config = dict(
    n_layer=19,
    d_model=192,
    n_head=6,
    n_kv_head=1,
    head_dim=32,
    d_mlp=768,
    vocab_size=512,
    activation='swiglu',
    norm='rmsnorm',
    norm_place='pre',
    norm_eps=1e-05,
    positions='rope',
    rope_base=10000.0,
    rope_fraction=1.0,
    qk_norm=True,
    attn_scale=0.177,
    bias='none',
    tie_embeddings=False,
    parallel_block=False,
    init='orth',
    init_std_qkv=0.035,
    init_std_o=0.0,
    init_std_up=0.035,
    init_std_down=0.0,
    optimizer='soap_variant',
    lr=0.0067,
    lr_mult_up=1.07,
    beta1=0.95,
    beta2=0.99,
    lr_head=0.00903,
    warmup_steps=120,
    schedule='wsd',
    decay_fraction=1.0,
    decay_shape='linear',
    final_lr_fraction=0.1,
    batch_tokens=131072,
    seq_len=1024,
    doc_mask=False,
    train_tokens=651600000,
    steps=4972,
    dataset='wikipedia_en',
)
Each number is 50 + 15 x the weight over its row's rms, rounded and kept within 0 to 99. Layers, rows and columns count from 0. The size before them is the row's rms in percent of the matrix's.

# layer 10 attention query, 192x192, rms 0.203, rows 0-15,32-47,64-79,96-111,128-142,160-174, columns 128-191
161:51 32 18 47 30 50 45 37 49 68 22 45 53 47 45 46 59 60 62 77 38 82 54 57 61 53 55 39 59 32 69 77 72 57 28 63 31 62 72 53 44 51 31 44 60 59 63 26 43 76 42 57 59 69 74 50 56 65 87 73 69 23 43 44
021:50 51 49 00 44 54 62 47 64 56 69 11 38 38 49 49 53 55 40 46 61 42 70 38 83 39 49 66 61 65 71 20 57 69 60 59 58 92 65 32 35 49 46 60 60 64 61 34 28 50 66 30 23 51 46 48 73 51 50 33 53 52 35 75
018:56 54 24 53 41 53 31 59 27 42 40 67 52 66 61 69 45 54 41 36 49 35 40 49 48 46 64 33 41 18 59 66 52 33 58 25 60 03 49 52 80 57 45 62 37 30 32 50 32 54 42 65 63 56 54 29 35 39 45 68 58 42 38 53
015:54 63 43 67 48 52 52 62 38 35 32 31 53 52 87 47 56 50 40 52 55 36 42 80 51 41 99 60 61 06 39 42 43 31 28 46 45 25 59 40 59 79 64 61 43 75 34 40 26 52 47 49 63 64 59 24 58 36 55 41 68 46 51 36
022:52 52 64 15 48 62 74 45 60 59 67 28 47 30 28 38 44 53 57 58 52 62 66 45 43 45 29 71 46 82 49 25 54 73 63 57 30 83 61 65 26 44 56 49 59 56 63 41 43 39 52 54 31 31 41 57 55 56 24 36 34 43 49 76
037:18 56 55 60 21 50 44 51 47 48 36 32 58 65 49 42 55 43 57 53 43 19 20 63 63 68 64 41 59 39 51 44 47 40 49 49 74 47 42 61 65 34 78 58 35 41 42 63 55 22 25 67 78 69 52 40 33 30 29 65 48 49 51 61
032:48 45 52 15 06 50 78 34 51 34 68 21 56 66 37 59 36 53 53 75 62 63 48 50 55 42 15 54 54 60 66 55 67 47 46 68 29 78 48 56 38 33 54 41 58 44 57 21 41 65 73 65 42 43 44 42 37 72 44 59 45 37 48 60
043:35 56 56 55 27 78 41 43 58 50 40 64 51 34 33 41 56 57 61 51 40 59 49 44 63 48 49 44 54 42 58 46 48 45 58 55 55 68 54 47 48 49 49 63 48 39 50 46 17 22 36 40 70 57 40 46 45 53 38 82 54 56 33 76
039:37 31 48 40 55 63 42 47 41 27 37 28 67 46 12 38 68 58 66 56 37 20 58 51 44 42 32 58 49 33 59 40 36 44 43 69 53 72 75 44 50 46 44 50 65 36 60 22 46 22 36 59 62 57 46 47 24 62 46 60 57 40 47 54
069:51 75 68 60 66 25 63 57 45 64 72 47 38 45 70 56 35 34 28 29 57 39 47 44 66 55 50 69 63 87 31 35 41 54 40 26 54 38 27 59 59 47 77 60 51 47 45 68 67 37 45 53 32 48 57 54 61 27 28 28 41 76 53 35
075:40 57 54 68 59 22 44 53 45 42 56 52 60 20 53 26 27 24 52 26 34 30 51 52 50 46 23 61 60 64 35 58 28 55 36 47 52 43 40 80 49 64 53 55 61 64 66 57 71 53 59 51 26 56 57 44 42 29 45 40 55 67 68 33
093:56 49 53 36 36 57 37 70 70 41 34 58 46 39 43 60 27 38 33 38 64 61 19 53 56 55 77 24 42 32 64 76 68 24 48 36 75 53 51 38 63 57 48 49 55 53 30 63 53 69 61 57 45 33 25 22 59 30 52 68 55 35 45 75
089:45 44 68 48 35 27 59 41 22 49 67 40 56 50 46 77 46 65 44 63 50 38 76 52 71 79 76 72 56 36 47 43 33 81 43 66 40 92 46 41 62 78 50 73 40 52 32 42 32 75 63 55 70 42 56 46 46 67 43 41 71 60 46 59
092:52 63 40 51 49 28 58 79 56 51 42 52 60 24 34 37 50 29 32 16 35 68 31 67 48 33 59 50 75 60 77 62 45 77 60 33 50 65 60 75 72 54 50 54 33 75 32 61 50 15 50 26 26 37 55 48 47 77 28 41 46 35 37 44
059:57 39 42 34 35 55 53 34 74 77 38 66 45 55 58 55 28 50 53 45 48 60 44 42 51 69 73 75 57 55 63 36 64 54 36 41 28 66 61 65 63 35 53 45 50 42 61 39 28 68 41 61 77 53 61 37 53 28 52 66 47 53 41 47
089:78 69 65 48 38 40 35 48 63 44 61 78 36 47 48 46 73 61 73 30 31 43 19 67 47 65 44 52 39 56 71 63 77 55 19 38 74 80 67 60 32 45 61 41 57 62 73 64 55 72 38 37 32 59 58 35 26 42 64 50 36 55 39 83
246:53 57 43 54 60 51 41 45 47 64 50 48 72 34 47 32 53 34 83 44 59 61 59 33 42 41 48 48 50 36 44 35 43 47 31 71 43 48 77 51 43 47 35 47 57 57 81 49 55 54 40 37 73 56 39 48 21 61 91 42 59 31 47 85
110:15 45 36 69 81 45 19 39 57 42 66 34 30 65 66 68 64 64 53 34 27 67 47 57 43 66 54 67 53 94 56 28 38 52 37 57 61 60 63 53 52 75 50 74 65 65 45 85 43 72 45 52 60 74 49 10 29 46 76 36 51 49 57 49
111:45 59 68 14 50 47 66 57 41 56 56 42 48 35 40 46 42 46 27 58 61 55 28 47 59 51 50 35 60 27 41 66 49 67 46 63 62 51 30 26 59 32 27 50 32 49 39 35 66 25 69 47 56 41 32 62 76 51 35 37 36 64 53 69
090:52 46 33 39 32 76 50 46 57 47 32 65 55 41 55 57 61 46 21 59 56 26 68 41 38 43 61 67 59 61 28 48 57 40 54 48 41 63 41 48 63 77 58 49 41 73 59 70 35 76 46 58 49 63 45 56 46 48 36 54 73 54 56 42
096:35 30 30 31 21 31 49 48 57 34 55 77 53 83 48 46 55 47 46 09 37 54 53 63 45 50 44 46 46 48 70 44 68 74 19 41 62 39 51 73 63 65 72 27 48 33 53 51 29 51 34 36 59 50 61 18 32 32 45 52 32 47 50 30
222:61 48 63 37 56 46 46 46 45 50 55 42 42 49 46 60 76 58 28 30 51 45 56 53 55 56 51 57 57 65 44 52 30 21 48 25 64 54 30 60 51 31 59 48 45 27 38 58 51 33 51 40 46 35 52 68 72 29 40 67 37 38 44 34
111:48 38 40 76 31 44 44 30 50 69 61 73 37 41 49 42 28 59 64 50 36 50 38 52 57 64 60 35 53 59 48 60 85 40 49 53 52 61 88 60 25 73 37 48 52 70 58 63 29 69 38 62 44 54 41 50 42 71 44 43 89 71 56 78
104:57 46 40 48 32 42 21 44 61 67 35 67 59 37 31 47 21 25 43 23 48 52 51 44 56 49 47 58 37 29 69 32 58 49 56 46 20 35 53 65 50 36 53 32 58 75 39 32 55 67 26 28 57 59 47 37 25 38 54 68 68 49 61 57
083:60 68 39 75 66 39 48 53 67 66 39 52 42 35 47 34 53 41 58 34 39 58 59 18 32 47 48 73 41 44 43 26 44 43 34 54 53 74 84 53 70 42 60 26 68 42 58 59 23 54 23 55 64 47 49 45 31 55 62 50 61 55 63 75
120:54 55 70 43 47 57 53 67 37 39 57 51 33 48 71 49 57 63 43 64 63 59 36 55 64 47 43 40 50 64 43 73 40 49 42 37 69 69 24 42 51 44 63 65 44 36 44 51 74 39 69 70 29 41 62 65 77 53 54 43 32 52 29 29
066:35 55 59 71 53 75 49 55 31 47 77 38 14 43 41 40 32 34 52 11 34 49 42 47 74 47 59 64 40 74 44 25 29 64 60 57 64 45 49 44 58 53 46 48 56 60 59 73 63 49 46 53 36 51 47 70 42 57 60 41 71 75 63 37
049:68 31 50 66 42 68 77 38 49 42 51 60 41 50 40 69 41 34 32 46 52 51 63 36 31 66 77 40 56 27 67 45 25 12 51 48 40 49 35 41 58 64 29 56 46 50 53 43 62 55 31 39 39 66 49 48 46 86 76 44 30 37 36 80
049:46 62 64 45 51 59 32 58 67 33 69 46 92 59 69 55 46 49 30 54 53 39 61 45 41 41 60 84 37 49 57 54 56 77 62 52 62 52 47 30 48 39 80 41 72 59 62 37 30 60 56 44 46 67 58 42 70 63 43 40 57 57 50 55
045:55 62 43 72 59 67 46 48 39 60 61 37 66 61 72 37 66 51 45 65 68 46 53 48 53 43 55 53 50 32 39 22 32 69 52 44 36 53 41 58 53 44 61 64 37 53 37 63 64 40 55 09 37 38 42 59 55 32 63 45 65 29 45 47
038:43 32 23 45 43 76 69 38 69 94 33 31 65 58 38 31 39 36 26 39 54 38 60 44 61 70 50 64 40 61 55 45 40 48 24 56 45 35 40 45 71 57 54 53 52 55 57 29 38 73 23 34 57 65 58 56 28 34 50 63 56 44 51 67
041:47 63 68 21 60 40 48 23 60 52 53 44 46 40 60 63 84 61 66 76 45 27 40 64 50 36 54 66 44 35 47 74 71 62 40 33 45 42 41 44 53 44 45 45 58 16 77 56 52 60 40 30 69 43 55 51 45 59 50 22 46 24 81 60
296:56 47 24 67 40 53 45 30 58 51 51 60 60 54 40 47 39 41 76 50 45 72 47 22 38 50 35 55 53 34 65 35 56 49 54 67 36 20 78 61 55 45 43 35 53 73 66 52 42 67 38 44 50 63 46 41 23 67 63 46 65 39 45 82
087:37 29 39 31 51 47 20 38 70 76 78 27 51 35 44 61 67 42 48 46 70 75 48 33 39 29 55 45 44 57 42 47 56 57 55 43 17 50 66 62 44 35 63 44 51 59 43 41 57 21 39 35 63 44 49 32 79 08 54 70 28 27 67 42
088:40 47 51 37 59 36 67 54 43 43 49 49 40 58 25 46 75 53 76 38 61 48 79 58 78 68 47 38 54 39 55 66 48 68 37 63 59 43 48 35 39 68 53 61 58 58 47 61 35 52 58 67 29 47 27 75 58 81 46 48 74 41 50 48
085:45 42 39 31 37 22 25 72 58 63 40 24 58 50 35 46 50 44 37 31 43 51 64 39 44 63 44 58 62 35 61 60 51 37 55 41 27 37 55 71 50 20 44 56 91 50 51 58 61 51 35 51 47 50 61 46 46 41 57 66 52 46 72 57
081:40 28 52 38 46 40 31 55 71 65 70 45 39 41 37 63 53 40 39 55 39 65 48 36 31 42 44 47 47 63 68 30 66 49 43 47 36 22 58 44 39 41 61 37 64 39 59 25 50 44 52 18 76 58 70 51 66 31 67 56 25 40 68 62
123:45 50 54 71 65 46 60 44 72 39 31 35 31 66 13 56 76 52 14 32 55 31 19 70 57 39 44 76 40 54 34 51 50 31 39 59 42 53 29 51 44 54 85 49 40 52 71 69 37 49 54 43 72 42 44 55 52 56 36 41 58 49 57 35
097:63 45 22 51 12 44 09 39 40 70 68 30 72 60 42 51 53 63 53 55 40 38 57 34 54 66 48 36 79 45 60 41 83 49 47 44 63 69 58 64 52 45 26 34 72 38 73 49 52 63 32 70 42 71 65 40 68 42 50 37 67 33 28 63
101:32 56 42 47 12 40 37 17 65 58 25 19 69 36 40 62 51 46 54 28 29 48 66 44 43 48 40 32 35 44 66 35 49 63 37 53 07 62 53 61 50 39 46 35 60 25 37 42 49 34 44 34 40 75 69 58 48 42 72 79 45 15 59 44
100:49 34 43 62 60 61 71 32 52 49 62 51 45 36 14 61 41 42 29 21 38 23 40 38 30 66 62 97 50 53 49 43 56 24 51 34 51 48 69 45 62 44 73 43 71 66 73 50 31 70 27 61 72 63 25 37 27 46 42 44 55 33 64 73
095:48 66 94 65 68 48 62 75 23 24 66 45 63 49 51 55 49 52 53 43 57 38 47 69 70 35 52 22 36 76 15 51 52 70 43 39 59 70 17 45 44 54 55 67 33 25 36 71 60 22 77 62 45 39 58 52 72 41 30 37 32 69 35 32
075:38 40 70 47 55 80 31 78 56 61 32 55 68 35 48 54 50 73 56 54 41 55 80 67 51 14 73 12 46 55 40 66 42 56 43 62 65 60 26 55 39 69 30 53 44 42 60 68 63 50 27 50 32 46 45 38 36 35 36 22 41 52 44 21
062:50 52 49 44 51 76 62 52 50 45 42 74 35 70 49 48 14 46 26 56 34 40 24 44 33 60 63 54 53 39 59 60 65 21 67 56 56 67 69 66 78 31 60 45 50 87 53 37 35 45 55 49 77 37 43 26 19 67 46 59 42 43 34 72
053:48 31 59 58 40 12 55 63 54 45 54 54 47 28 50 39 26 94 41 66 45 41 73 50 47 50 78 52 29 41 40 48 32 62 51 31 42 81 56 56 23 81 59 76 45 32 63 66 64 48 38 69 46 38 72 52 47 74 64 53 55 58 51 25
052:33 69 18 71 66 48 60 71 31 50 47 52 39 27 42 44 70 62 49 19 43 55 43 57 47 50 39 61 42 54 59 54 55 67 44 26 18 49 59 40 34 71 71 65 61 51 32 71 38 24 44 54 27 50 55 30 42 63 62 23 51 47 41 51
040:60 55 29 49 50 54 28 36 75 68 55 47 53 41 39 36 27 61 47 46 38 36 37 34 59 78 43 61 49 33 67 30 29 60 37 51 39 48 60 59 55 51 50 60 41 57 63 36 32 80 38 65 64 66 38 39 36 37 35 54 59 51 52 76
045:44 58 71 72 23 38 24 43 64 60 57 47 43 37 36 52 39 26 42 42 61 45 27 58 50 39 38 45 51 51 55 38 92 72 23 59 70 62 64 61 27 36 33 48 72 57 66 67 48 43 44 42 41 69 63 39 67 38 85 53 26 63 49 70
197:39 54 34 64 59 43 32 46 62 58 50 47 60 41 37 32 51 43 53 53 68 75 53 48 37 38 29 51 69 65 50 33 41 61 39 50 26 45 71 59 55 46 47 47 67 65 54 58 58 54 29 54 60 53 27 21 24 53 61 29 53 30 44 64
094:24 68 60 73 58 55 10 53 60 32 57 51 42 44 44 76 70 57 51 66 37 69 49 57 42 74 39 66 45 63 50 00 57 61 37 67 53 39 54 60 45 65 40 56 60 64 56 50 38 70 47 56 59 61 43 35 40 54 59 56 51 62 33 32
110:61 55 66 49 72 56 32 64 27 55 57 56 56 47 53 58 43 56 56 48 58 58 34 47 71 39 60 18 49 51 43 67 65 55 38 49 61 44 28 45 62 68 45 61 54 29 62 44 88 15 81 43 53 63 40 77 55 46 52 60 58 47 60 67
095:43 44 56 38 34 51 53 27 71 62 52 40 43 53 68 73 48 60 43 35 60 37 71 61 36 63 45 58 57 35 56 60 57 34 77 45 24 51 47 53 60 55 74 25 34 38 53 55 18 74 40 25 40 29 44 15 51 46 62 63 60 62 44 45
086:42 45 40 41 31 95 57 53 59 37 38 50 52 36 71 77 31 49 53 25 35 58 59 41 42 48 41 45 50 38 61 41 56 37 40 54 50 16 78 82 73 56 53 66 44 24 40 54 28 59 45 54 42 27 54 55 26 45 49 50 58 81 58 57
156:32 55 50 36 58 32 28 57 55 88 56 39 46 48 28 74 52 51 25 33 51 29 64 69 58 57 49 72 50 41 36 60 16 27 25 28 46 47 18 56 57 40 66 61 50 40 29 64 63 30 50 56 45 37 43 63 43 33 32 54 52 47 44 53
122:41 39 55 46 18 40 39 35 65 68 58 33 54 34 52 34 32 42 68 61 61 32 45 30 62 41 64 57 50 55 56 36 44 61 43 61 29 42 88 38 33 58 36 44 56 46 57 49 48 55 35 56 73 83 57 22 33 52 75 36 60 60 46 79
104:40 43 45 41 45 55 25 31 63 74 45 57 46 33 44 72 46 41 60 12 50 69 61 41 33 59 48 53 53 21 77 33 78 55 73 49 18 33 61 44 45 49 52 48 38 32 67 57 36 48 42 46 63 63 62 31 52 56 60 59 67 61 61 58
121:55 43 50 69 59 58 38 56 61 55 37 51 63 24 37 47 42 42 40 33 40 49 46 27 36 43 56 91 32 52 42 48 51 39 44 48 54 54 67 43 52 33 36 60 74 46 39 36 56 53 25 32 73 73 32 38 29 52 32 64 47 40 77 64
122:50 64 63 38 61 45 63 60 32 35 61 51 37 62 57 59 62 71 40 57 50 43 53 77 67 48 65 43 58 63 36 66 48 50 44 43 62 69 18 50 41 50 59 56 39 40 52 60 42 43 75 67 30 37 55 77 75 48 53 62 38 54 26 25
066:54 61 72 37 64 52 59 58 38 50 49 76 40 59 39 57 26 65 54 67 55 45 48 43 61 13 59 45 43 65 35 73 31 45 67 25 30 43 32 39 25 30 29 45 58 35 48 50 46 39 61 60 45 52 55 61 40 16 59 40 39 59 50 53
049:23 58 39 42 81 60 32 51 70 71 40 66 49 48 36 22 61 48 45 47 29 73 38 78 60 45 55 57 54 38 64 59 46 00 74 62 65 58 75 53 58 45 65 50 45 46 50 25 19 31 43 37 70 56 17 35 39 50 44 70 47 47 51 63
042:28 29 60 33 49 41 63 45 55 55 36 27 39 53 57 52 60 64 47 77 54 37 63 87 45 38 64 41 57 36 49 57 71 67 56 62 74 92 39 55 62 61 58 50 31 67 51 69 34 39 57 50 21 42 51 59 42 53 52 46 45 46 49 31
034:58 36 13 65 41 20 55 45 59 77 68 42 51 56 85 57 53 38 52 60 32 68 56 23 38 65 64 78 48 22 50 30 49 52 21 38 41 53 49 59 57 51 38 65 50 55 49 57 30 52 28 49 39 60 37 60 21 59 46 29 45 37 73 28
034:45 33 16 56 59 41 23 36 68 83 61 43 38 58 50 29 49 56 25 47 45 30 69 27 40 50 77 57 50 54 64 49 34 67 72 58 26 36 74 56 49 50 34 45 76 52 43 55 25 68 24 48 25 75 49 26 32 29 48 42 64 37 44 82
039:41 72 56 65 44 76 52 30 51 38 58 44 78 46 57 43 71 33 37 41 52 19 54 36 41 48 54 28 61 42 37 71 70 45 33 43 65 42 60 51 75 65 48 26 39 48 75 58 31 70 46 42 45 58 57 46 42 73 39 51 56 54 62 54
221:53 48 28 65 30 25 30 58 52 58 52 59 62 37 54 52 48 26 43 51 45 69 51 55 48 48 41 35 56 47 71 44 53 93 48 81 37 47 75 41 54 53 46 37 73 75 53 38 45 59 41 51 49 76 50 50 40 61 53 48 57 59 31 77
113:56 41 40 70 31 65 41 50 71 49 58 64 43 38 31 81 57 52 78 54 50 79 53 59 42 54 39 90 55 29 60 53 21 31 59 70 46 62 55 54 33 49 37 24 48 48 40 54 60 70 36 36 66 44 76 20 19 53 62 49 50 48 34 37
102:40 46 42 60 66 63 49 62 37 30 45 63 55 43 70 44 64 48 51 54 70 48 58 66 49 61 82 58 39 85 54 61 50 52 56 58 52 65 40 26 60 48 42 62 40 53 37 44 46 42 61 68 52 47 35 63 74 25 53 43 43 46 48 59
083:48 63 43 23 19 40 60 38 53 54 54 18 81 58 56 62 47 60 56 44 61 67 39 44 49 50 52 77 51 42 54 43 55 69 22 24 38 42 58 56 40 39 46 40 71 52 46 46 46 58 21 21 61 54 51 57 34 83 49 59 36 40 55 93
101:61 37 52 33 28 38 52 33 74 43 30 90 58 44 45 62 37 58 57 30 53 59 55 47 44 36 56 53 15 17 83 21 46 60 17 69 37 42 62 73 52 45 44 42 54 44 56 35 38 63 34 29 62 30 45 29 33 32 84 62 60 43 72 58
159:60 66 51 38 69 60 32 72 38 34 62 38 51 51 47 71 39 60 43 36 63 35 40 47 62 17 62 69 37 62 61 39 08 56 51 51 61 51 28 59 57 34 31 49 59 24 33 35 64 23 46 47 48 47 65 45 70 18 35 45 24 52 46 35
107:42 41 22 65 55 26 25 23 64 65 35 41 70 31 40 79 62 32 73 48 40 71 38 17 36 58 76 38 49 36 44 74 48 53 66 44 27 42 61 48 53 53 41 51 65 49 39 47 44 80 41 60 46 60 44 47 20 69 76 57 79 42 36 49
100:36 52 56 56 42 38 29 23 80 60 38 62 80 39 26 65 37 23 51 46 63 58 50 17 33 73 48 57 60 48 50 43 42 54 55 56 20 46 66 50 54 40 43 44 57 54 47 33 45 54 37 50 42 51 59 42 31 55 64 66 48 49 75 68
074:51 42 42 52 50 47 39 41 55 56 36 34 46 22 72 59 47 33 56 16 48 60 37 43 39 67 29 57 64 31 51 61 52 41 28 41 37 41 66 59 54 52 32 38 59 52 62 45 59 58 45 59 44 65 55 44 23 57 39 30 35 60 66 50
119:53 67 70 56 61 57 47 77 31 31 66 48 51 56 65 48 59 70 44 49 54 40 46 57 72 42 48 46 52 55 40 71 39 22 35 46 90 57 24 47 48 34 49 55 33 43 41 47 63 27 65 63 50 45 56 62 65 40 41 37 32 56 44 32
067:64 62 42 69 27 58 61 57 53 55 46 43 41 55 65 41 47 30 18 26 45 38 63 52 73 53 45 42 43 56 39 34 35 49 49 19 54 48 28 49 56 57 48 48 38 50 41 42 58 28 52 51 41 64 73 71 59 63 54 35 48 56 63 37
053:44 53 14 56 24 58 61 26 73 52 47 48 65 71 39 65 68 55 16 37 59 55 45 44 29 51 59 52 53 44 61 60 42 38 26 41 48 61 43 47 60 49 54 27 51 64 55 45 49 70 28 31 74 40 17 52 39 59 25 39 63 46 30 77
046:53 58 35 72 55 76 48 60 36 60 44 53 54 79 54 06 66 84 36 54 76 28 67 52 52 30 46 65 39 64 72 52 36 25 44 53 35 54 47 38 54 79 54 56 34 89 46 45 53 44 44 20 67 39 51 21 62 66 44 24 58 53 62 20
043:54 51 62 80 54 54 52 66 53 28 48 38 56 74 53 40 68 45 48 72 51 63 38 36 48 45 65 46 87 51 54 53 56 78 53 63 64 43 60 32 51 57 48 39 77 81 53 49 67 30 53 32 44 39 69 34 52 66 24 39 71 40 39 48
043:62 14 28 40 19 35 30 23 78 50 40 42 55 29 49 44 69 79 31 43 53 43 61 56 34 46 55 66 47 54 63 50 52 62 41 57 39 55 60 59 66 38 51 35 69 49 49 14 39 53 28 54 79 48 45 39 36 43 49 52 64 29 45 58
181:38 62 67 48 71 72 43 50 30 42 57 38 66 64 32 51 58 62 58 67 60 48 53 32 35 68 50 49 35 61 40 70 39 42 47 49 61 82 27 43 34 25 35 78 45 18 65 64 63 42 79 64 47 23 25 60 44 65 59 52 56 58 59 50
071:51 45 52 32 40 59 56 54 45 57 74 49 28 40 30 42 36 62 52 64 30 63 58 40 57 66 21 85 49 49 68 35 49 45 63 69 56 59 32 59 41 46 50 57 91 37 78 77 74 34 65 86 52 53 42 37 49 36 73 63 48 60 65 58
088:33 44 42 07 70 27 49 53 71 62 39 63 25 38 28 37 77 59 60 64 85 69 50 48 55 58 57 29 65 53 52 64 34 83 36 49 42 61 50 17 54 57 34 56 49 46 75 50 71 47 61 63 32 73 62 63 71 55 67 34 29 35 33 56
069:38 46 55 37 61 41 51 46 52 70 61 26 68 68 31 52 43 51 38 43 28 52 63 55 39 40 25 65 50 50 59 49 58 56 44 41 45 60 58 69 31 24 69 36 55 18 24 35 18 43 29 35 58 50 46 45 24 52 52 60 37 69 79 35
074:29 63 57 64 46 69 57 59 70 44 55 61 54 52 63 44 29 57 69 35 35 40 35 37 48 56 59 47 52 47 53 32 31 13 68 58 49 20 51 70 44 59 55 40 62 42 54 82 29 36 36 35 64 54 59 48 39 42 23 43 52 72 45 65
155:53 51 39 65 74 45 44 58 71 69 54 61 49 65 64 58 50 33 29 22 66 28 48 62 43 44 44 67 68 60 62 21 46 55 48 39 61 28 40 63 62 51 61 41 34 58 22 63 40 67 46 33 56 53 28 53 35 50 38 47 52 58 39 52
087:42 60 48 83 53 55 32 26 52 56 35 44 53 32 52 69 53 37 48 61 47 37 48 63 30 70 60 78 62 42 49 38 63 56 40 57 59 79 53 81 58 46 67 64 64 33 82 52 51 32 50 59 36 47 39 43 49 32 52 40 37 46 87 58
082:48 52 32 41 30 44 30 38 56 65 23 48 34 42 40 42 37 44 66 43 40 29 56 71 51 66 60 57 65 25 65 63 65 38 27 69 37 55 61 64 64 47 80 39 53 20 57 20 67 47 68 56 42 61 66 35 56 41 89 68 64 49 57 67
089:40 45 54 53 68 70 33 50 52 41 50 62 46 29 40 53 49 50 60 36 43 25 43 44 35 67 69 60 40 55 43 30 39 39 65 47 65 62 49 41 44 53 41 55 54 39 58 61 44 30 38 43 60 60 25 56 37 49 20 45 50 62 46 56
091:57 47 56 50 48 29 53 51 30 70 45 34 44 73 56 48 34 45 41 62 66 65 60 59 84 36 34 34 62 57 67 66 61 54 42 49 58 59 36 50 55 43 60 44 56 37 48 42 81 57 56 46 35 52 70 69 62 50 70 61 54 43 35 47
054:32 45 41 45 46 52 62 73 43 44 36 47 34 61 52 52 25 21 47 33 25 57 60 45 78 36 31 45 61 81 39 54 36 45 32 31 66 38 40 54 37 49 41 58 37 57 35 63 56 38 50 38 23 57 61 62 43 30 56 38 27 62 63 41
059:57 34 46 50 47 65 38 62 67 38 28 70 32 35 39 48 14 47 16 44 60 77 19 49 56 35 81 35 52 35 74 79 66 37 51 38 67 75 50 37 64 59 44 41 66 62 29 62 51 64 61 59 47 43 29 30 61 32 65 82 59 40 41 72
061:38 47 65 45 45 29 53 46 25 53 63 54 57 50 51 66 41 71 43 69 50 37 64 46 64 78 91 79 46 38 53 39 42 65 57 63 50 99 45 39 59 79 53 62 41 54 36 48 33 81 62 54 64 34 50 48 46 75 37 47 75 66 34 64
062:48 63 45 53 53 22 62 76 57 52 40 60 53 27 34 39 51 33 35 15 28 71 31 67 46 28 57 57 70 60 69 53 46 78 56 40 43 58 62 59 70 58 55 52 33 72 26 58 53 10 49 29 14 41 55 48 39 71 31 36 47 38 55 46
048:50 35 51 47 27 49 49 32 80 69 50 66 52 55 41 47 25 53 38 36 44 54 50 41 41 80 63 86 56 59 68 22 53 59 48 53 41 52 63 70 57 40 46 42 51 41 65 42 12 72 37 46 75 51 60 26 44 34 46 55 54 56 48 57
# layer 10 attention key, 32x192, rms 0.145, rows 0-14, columns 128-191
077:24 60 19 54 78 83 88 54 38 36 57 58 44 60 35 62 55 71 63 55 31 57 59 58 74 56 24 32 59 56 52 65 55 41 68 46 72 59 47 50 39 86 54 64 36 66 40 75 68 63 61 46 30 40 52 60 48 42 31 36 54 61 24 40
057:53 51 47 55 15 38 61 58 59 33 58 86 41 46 28 39 48 27 39 39 48 39 45 31 50 78 76 60 62 49 53 40 47 54 39 44 55 11 41 51 54 44 56 41 43 52 27 50 16 44 27 00 54 37 51 59 51 59 29 46 62 49 22 52
069:67 57 57 72 47 71 56 42 59 22 55 98 77 23 42 39 50 43 64 39 71 40 53 27 60 51 59 60 50 71 65 33 50 63 66 43 51 57 40 63 51 58 45 32 39 42 64 50 33 41 26 32 47 40 37 47 50 41 39 46 65 69 47 43
066:62 53 39 31 44 49 46 44 53 53 51 20 41 38 74 44 51 45 46 75 52 69 61 48 54 40 55 47 59 39 55 73 71 37 31 60 21 56 61 44 51 43 67 81 61 78 69 48 65 43 56 73 70 47 62 55 61 36 78 55 60 51 77 38
036:59 62 59 86 32 41 49 54 71 53 48 24 44 58 61 79 59 37 63 33 73 65 49 42 41 67 45 76 74 75 63 35 42 11 68 49 43 43 44 37 66 54 55 40 61 56 43 50 55 55 53 58 85 48 54 45 20 50 51 56 72 36 60 54
055:45 51 62 34 42 37 46 44 65 88 36 12 59 56 53 48 33 53 30 54 58 54 70 62 61 38 15 39 32 46 39 60 52 52 45 62 64 79 69 75 43 18 46 47 73 19 61 59 76 67 48 59 40 55 78 67 72 54 75 61 54 40 63 45
044:55 61 49 60 53 32 38 47 61 50 57 69 55 31 58 66 55 34 59 40 60 42 50 45 51 51 90 33 55 48 41 36 57 55 60 51 39 14 50 57 61 44 28 60 41 34 51 41 37 40 31 48 55 51 56 40 47 58 50 57 51 58 51 57
042:65 27 48 69 74 37 55 42 74 85 42 00 56 62 21 35 44 47 43 49 59 48 49 58 53 70 20 82 62 69 43 35 60 48 59 56 61 73 54 58 54 46 49 44 86 53 71 54 76 48 25 75 64 50 62 51 36 40 42 62 52 14 60 47
046:53 40 58 49 54 40 27 47 52 53 55 36 46 52 42 57 58 51 50 70 52 21 49 51 33 45 65 70 44 57 53 35 27 32 81 59 61 53 70 61 55 39 34 42 61 49 83 62 37 59 24 65 86 72 53 11 46 58 36 54 45 23 45 17
047:11 52 51 49 43 43 55 55 22 50 39 56 45 43 65 84 64 44 49 50 45 67 48 40 50 64 42 22 45 36 41 52 49 52 47 46 50 64 68 43 32 41 52 45 33 45 64 51 70 47 59 29 60 39 48 89 65 60 49 60 31 88 52 44
063:36 35 28 59 67 28 41 55 33 58 37 33 57 54 56 53 65 55 48 56 47 60 32 60 60 30 39 61 44 42 45 17 55 58 54 48 59 36 39 51 72 42 50 37 58 37 40 25 63 64 22 40 27 40 49 70 44 37 49 37 11 52 40 36
133:85 49 27 40 68 68 53 53 65 17 45 53 62 46 40 21 38 60 52 56 46 65 26 75 53 27 73 63 40 51 70 68 62 21 39 62 47 38 22 61 54 58 51 65 65 67 32 44 60 43 71 53 43 44 54 33 31 52 49 61 45 38 46 78
154:37 53 60 72 47 44 62 62 44 72 62 20 54 65 47 48 49 42 41 78 49 13 59 53 33 62 78 76 63 28 27 19 63 43 44 61 54 63 25 25 22 31 49 31 25 75 35 63 52 60 39 55 30 20 70 44 30 47 42 90 66 68 74 42
174:31 42 40 82 36 65 12 83 59 36 40 50 42 41 50 69 69 45 58 46 16 57 44 62 49 42 54 60 43 59 51 67 73 56 43 53 50 53 55 57 56 56 42 43 64 77 24 28 71 29 19 65 37 58 50 40 66 63 44 79 57 48 47 71
175:74 39 92 48 40 53 28 32 72 18 48 42 44 35 58 31 33 51 47 29 99 41 48 31 41 63 39 82 43 58 55 34 65 58 58 71 52 51 51 66 53 54 44 33 48 41 49 48 44 51 44 71 50 63 58 41 72 55 42 56 42 36 59 39